Weights of a small GPT-style language model, trained from scratch on English Wikipedia.
Size: vocabulary 6529, 18.7M parameters.
Architecture: RMSNorm before each block, learned positions, biases, tied embeddings.
Training: a variant of SOAP for these matrices, 512M tokens, 3903 steps.
Each number is 500 + 40 x the weight over its row's rms, rounded and kept within 0 to 999. Layers, rows and columns count from 0. Numbers have three digits each. The size before them is the row's rms in percent of the matrix's.

# layer 3 attention query, 384x384, rms 0.0752, rows 270-383, columns 48-95
090:490513412558500492553554586539519491504532451505572555492497480483562515557480479549491490517519498580506485481554540590478517485490493465550513
090:573526494507523544459469472536505497493411588464456552526430482449508578500484479504506542486475471494430450505464458439499496553461515463480527
096:461430561548544532457594475573482464518548541475484498462532499462489449518498555491430490457442469464479486449442568518524567528499527428540474
093:539504487530435448499508505501509577485454497479554511517536467488475446457521486516560541497491535533507548532536507507547549483466495539534455
100:561556475499515462509542434558501408497521571502501523458501512472542482401529506533493445546545483533477471525471533499521471568466510479469561
094:493489527486584439474489451473503506495537517517512576479499536483456503474599470529525498541499498475463540463525461510557455452509470514509526
088:460530530498541562454499546491469509528458522526486463529484509480566468578505500473487503459533514458490501449493481560550511517448453560462565
091:532470425475526498463539603475526479537556585471531362467479485499544474516523512523490512469476474560426431584511526458577474482508480458520504
092:547429511509501574554508532474514534505503575429540475517422509448496488530472522477557468538479507509507416502531511537439522416474457472505564
094:503505455463458504519538468493489524499528544464462540497478441446426538497430506491503508537475468413479506523519571551462573578478520420481532
090:403510548471532521511490528501567471463459538539480436481473510533516532496536514500510512565521573508493419561503438474514514585541512562546495
096:514475511548555546482473531497468497478591513437475494512459563448449514602616536416509553556421406470540442448502502507594479477485510481526496
094:541506566511508468509520461540433585540550431528464467496505473466533409526521498464571569529469534487550450488499499493490438485408509531456573
091:477575516519595564532491435469497465508499548462505441544533474463516484492501492537493470447560424546485535417502489538506478529530565478473473
088:515531493553417500472457503424545517524519519465496536603460474557461481467457518527578512481553499513489495540512524542499476552513479504447590
095:465530535543498492516491586528496461535482475555403545516504474519538443492516557418589468471543453546444527464496496431489562493484526550507582
088:471556516545530477495460429441448453441410481487550505470469526467507552436482460449535531508516516505538514480520543558475474438464536457470554
091:518473515515492456474488515503522519412495481550460493562513582498434467541569497544557486479517508453460515523518478546518499494455544467520477
095:515452549455450536478428517539553499472482480480516499486542508468478451547488537469512492367498508471429544426548558484518512525540468502625567
100:480598450527492533479527593521475517527502486558506459528475572431538512481488462517498531529422529563540531453456531488553549530584458433440540
087:517533482482514495440517520481451483546573567460484503516484463461482487438527490467552473533517519469479546457501558510476536543528550616586560
095:489489522566519423492419457541507507567545502517500510533467410490423524513583516587477533498490488425445601478544530473446525555492415501461484
089:502579519525451498436481536508478521524490537519458505484460488517504520525476508480510588531490486433461500437518483492548415528465491528523581
089:547494454477534497508522540512475527422550475524479556600526546542499546534451524468496536469430464517475469499470521500469521522538523613519489
096:491523508461451458435487504498456495511488505486477503563553581490544528575427436499559507482475423517428552452487399540477563486516489519461480
089:459474409555487463502493443547533451429470514463522531534461530444578507534504562504517491509503446546564489515501496568596579507499466481482490
102:438531504549505505484517517544466485510568462497580509499471500487478420509450576562501493480551516483543440458564496477469547465502494523526477
092:512498454501511523538460505537524453409571535517504549499485450510495420502484491491506524541453472567452538419520448495442540443470509454521505
090:488492501431478487489581507521459518581516545550543572545525573554469501528566423432574562493417512529529463459452508472492520563519508511489523
093:502587469489432513566541524579457438500490476489493512525505539560507458522426497492540418500503554465486498574493534508497434480511506536475557
094:542421470504514568531482498517496448577537531471428509497523520475523441503510449553535470465497526468433519465463466546478480479570493546495528
090:482463514532432486541481442516473472500502491569497516506480556552519483483522506544478505565512585485474581501471445522546460528473514518524495
094:524468494478371532532504508514391450480465492490443559502563476521450520537493545477525498525494507466443501497480498543490606525522460527471564
094:513505497572479541485444478492449492592520529497534486510508464485488416508487563486479538587458555442538469450549563490465474544455463502526512
092:573524508481494522431497475493476552509571504451528494517421521451567556557488401505595461515495527516502491508473568492492528591532528486513507
095:489501435563509524509513493501518459473506478473528466506460467436504556531461515454594494549418462492506497474465494504500528524516479469567551
091:475509535558463479524489580492534502547498448529493438528525526497493517502499545593500592519488472484449445482494466507417597431440421487521497
095:515492505541554449539508549495471517583528536496506511553531540447591608530535468533554492546455516427435554535516529528524485439597466486502487
092:468529507451563545520567451463506464450536534504518499454566484546468522472491566503577492483437504459437445513446491503518509491508496425503475
097:475428546502472424511556475469569593546524516507474505545548471454451420505477345489446571464513426501445451500600510572535445446499489453526478
091:498482526475472501500448527459503553521497476548517508483468473548487452460415490556591506581568499506623546572458453445504466541497443495539493
085:471473578519394466504502587571547523493526529485437520539457475548534505481486465481502479529509583488543445551461530531445468584540526516570504
095:539490520532501556566484536439459461461518559402494556415496534456523585571475547441449476478513476428438499522385564495464566558479555463521540
094:553434591478529479520500447547550490492504496451422457530502446501506551414454504487525443493504445456526443525462481489552546486434467520538451
093:488475499477516483542552451486498524473467540533511475476509526502587567515472500519527476535477509431530525440527469485451473531528461542580454
096:421613461475469501498535523474534507535505412524497509519471512458435518502455446540517572541489434530498435483496570494489551410468546464505514
099:505439554402523560523519496511480513465536471529504474529490465445473475600531511488534492531474517447549433561585471472494511548536527514518479
089:555559480493483465499513472601480565553515471513539442561556463511497502472543458505510472569504444544567520528544471479478544483543474522498463
090:453491584529564509489562551527541521526533534474595508501545471431501499554424437526540502561541513456464494548489453512488550555492369414540576
091:475528349508515480496468548476562485491488550485492466486510481473538455490485595526447471537475525548501481482492530518532436521520502527511555
094:503474483457535482460510477449440513581539442513549519475488457590503504495488482507489528538442514472549474537559530499494561470473529415490540
100:510456486503536597534501485511517522518528489567543501477523573492498519526510550473530533451535463475494448479492520491484502517531492599470536
097:526455522464523540560488459517469515545477552452504496462526525464478502489457496530526502490494530465547479508503497573520469551468500526485432
096:501527513504485449517479483442548516486488482544512454441434529522457482537522515496529526505479470522485460553502444506504542470527498476494487
090:515539575489547491532419538416494457527487478503595420516510462473391478522548539427483453522587507479544524457502461538573489490494488464604507
092:518507520542430454478417506450510495508515506532548547478499477513561514478488479483450464496587453506497528506449476524509481534503469587474509
088:568496470565524471497456576447528561493481575457489434533452516519482454595510451520575443422471463501517559530446499464540449554489546428551546
093:548575508541467473486480532516489434458501557516466545516509481536514528524538460438441541490491485464470492532441489406474483529534449564486459
094:504522498499494518525445537463466514511588488505455492485516515510516496534406455454452407521461499508493484531545498531446476556465462511506505
099:441529507550470519532486588498488466516479503455443434489476555454483500526486444506505507493545528471502493513467498498538502580538522483553477
101:477539472532485573503495463451497471581548503473532484508489449481487485553575508514462541459520543430458542461533577506572474531609584479507614
093:463624515420490504491488523551489433492506523535489539484530526432482522494528553548522577533561484482479492546432545471483432505493472512566515
089:509516519532447465491503512483515555520492472462516507498526575510496447522459427563472512565554508509508534492473522455532528581515431502474425
092:458502653467568495567556469490559483403492469491489528440478445450472491497454507507547462520502512514474577532492584516486489509488508544531487
094:499483514466470566485572539499497410517465513508537536606466493512528513495510507414529483533491558487438539470508590505453514491482576507492540
092:463502510506459438544524499496537491512504545476563444487497513449511516491450526553465480497476485518442489497513470438492542520477544500512434
091:455550488541488506504550478519460545517570552552555573521476530580585515467565506467524524525453562546441467431501569460469514580460522532504490
100:491502459415435557486528549515472490504530444532484476538441550516506489551545468494508495478473513500560603526545451429487508450533551519447535
087:540445479506526504490515550516513443520559456473481418525507512405416419484488489498564455474520456544464461534477552482470467543485504500466465
090:499492532495450452515504531489479478500528458535464487497489484526559502430573537465490522417509436480516471531407505522469536499494439444468517
096:484516466540509528493572496494493450432503550506455475575461510473479539550538537500547479506464479501495427527486541538506446504576483441461476
090:513485538497420522486554535503438532433500476537453481431560527498506568474417494451484443492577506519570519567564489514496575471456507529476560
089:540544550479471499496487494539485515521432556452529498579541604536526419449481521433472526574482511473500533525499498493455506497501490541546458
099:482536510528517492493464539460494495464523464512501548543550551472610442494488499513535540534539559488426615523485539572552455513489504591483515
090:449482506538458537490486430423536504458519503557521499534508511489513477486545571528479461463551471509484511521517557491431536532551491466474547
093:522498537505566521523550528481479499484473497440474473542560547502393556584414455514587440538529497490499469536483508515574507498527496447504554
087:469428533529555489513535482523516495500438483490448507421527508523470546422557502599526489527503507497496492481514513469492527485494509498505500
090:445471503459506518454455468504467553449492458477530602476546495469523412516486552510543464510473502579450461491534545481497511499572501424489505
090:588522499535487481470538476504462510498450502525496483496537586478585495475497482493500518469498489525429536453538513506556517540497453430458479
093:550510507481529506501488498484486475462439500463467483475472398426505521511530484509550528475504458481514440581421410463485487510468493521433591
088:499507535421478511552459530499575581456551504571516490509474545456519499524472515443518557544527566488464505475483548509509539491531489534524414
090:477592505426516430469524511462514453491483570528415491472494545496523483523475487481502568517544523515464507488509463452555538572494471497424514
090:540552519558493573526480453457503489496439523484517523541421479489533458487509536546538513495487501535466381489435485457471596472518495537467493
090:513490468517476557513524558439494501453422544546481574537494521528504486394430498548570561442549491530503491513471490520442438504553462491532498
091:502450446495468567449499460537528483505606499466516512457482470455531552494469455456545548484499470539556505545526558555487517520485553409584561
094:429444498542488458470457497408554528505508485462552468524515474488523481447424545562579513441575543475470467554531521448491480440526465532476462
091:550493516503489544529457473512555526527487461446501403424462474497521510562397545495515462506444458472479503491413549585521451488477484469514516
096:442518495521515477532442530525490434517533432528500496535477527521463504487440511460598502520523582492469482482495518520586507523503559451509517
088:476488459466495471518593546498495475440471454484519399489480513472518534485472570478439519520479551500517526496494561493570444531482461539513519
094:505506447514482559488539481520493539457447461470523505543434515515494476482443521485507469432507526494544482498453505448503502446467530515524559
093:579515382519494493452516511500578560514515495488555459509503461474496535503558505476438528455523472557453504496550467506526518500581522469481485
089:490447464538491487493513533506502498545492491516478519453563462581484555484570514484448444535496603472518529561554524513495529498485524465547524
092:457467485545505529523492521421468571522491457517495497452483546415552472475483456498410510547476534523549551494510433501460517423440445500549502
087:506513446492496490500551451513499461532544536472516514531565511512518481543534511507527531592479530482476567488511410472532570487472514491506527
092:535438628512461490467512419504476481490448537493561546471485504468532481485476487517539511591545485448467468524559370516464482433519511513553515
090:402492496446507521505463546503527507556509562546487432427498506495456499476544504490506487492428522551531448486560456495451452470515579482561480
094:547546492516562524461532482489509493471573498515570457520523470514477492565491498515477480541508404554481532495497463554501454544425461525470470
089:488516492463441418473611471460560552516516552440547578459522500525512473462485414515422559533471447483506501476544524423453497549450553461505534
101:472529476503435534535481550446456516455455493571464454501476530462519515483589441487493567536561476491504503534528540523558484500480504471441502
097:577486542486541466534525506502499498474502483511515475521491500505507467485532526475467621509429517566588397542511576480500478485551453502461595
091:452518537462554471532467489524486521514445555569536587486501487518519472527493452465502609512517475470441543438467553576485549501547451504466490
091:512556497527538548491524463448494504484514525444487495543552493436414492473456522528540515495460478453570508511483534513533493445504414451576517
093:464461500493507583510474539539542488458469483495494442467548551466509496572468511546526531418530444493475511460580512456444535541476551441468567
093:475521451570523410492521469489525504467621518467571466444419409538585525538505461499471504475499524429495522524464515571521416457490514457473474
095:558469479434496487481519471506543532571400511457473507507445555495470516574523451544522566487510508451526457464529559549547506502451475454457444
093:530497462472443463487430589508492412484479493548514497538473568424535480510551476561484515493468505513462488470510459483417491464506492503504478
089:490490502456479512525548483567523490534525529485509515556540480502394485492424518487444523433504404598546537453555504518538516428370469515519487
090:424454501543492501515463512444476403474548551462522487472398531541532454445493413540461551556518517460487399451616484484484555475438497503499465
093:480521494502510500550492472493516453519452527484542482509520497488472451575473441542470441538512481435459546518461503522554519505486599519482520
090:524555544492549509527502449412429488527472495536425485458513502540485474511512459445463437511487601486485472502510488534536450492497473528539502
090:503535548490519584512515483541524536538582526519539501447564457532504522503506517498452498577498552490418494547538510470568532516480504484535517
089:460518490497485573492524439485531502576516548491466505566570553500528556590495503498530441433445514494445502526471489459501541504521525435508519
097:534484444509465516559445507446462473455525498471494545456563517435521509445465432483542544469508516531602594490592491515449454542437525517539523
092:524469504522526481514446542561486525537488598518590506420449534474538517493521482421553528516522577478563503527546521436501459489478517398446441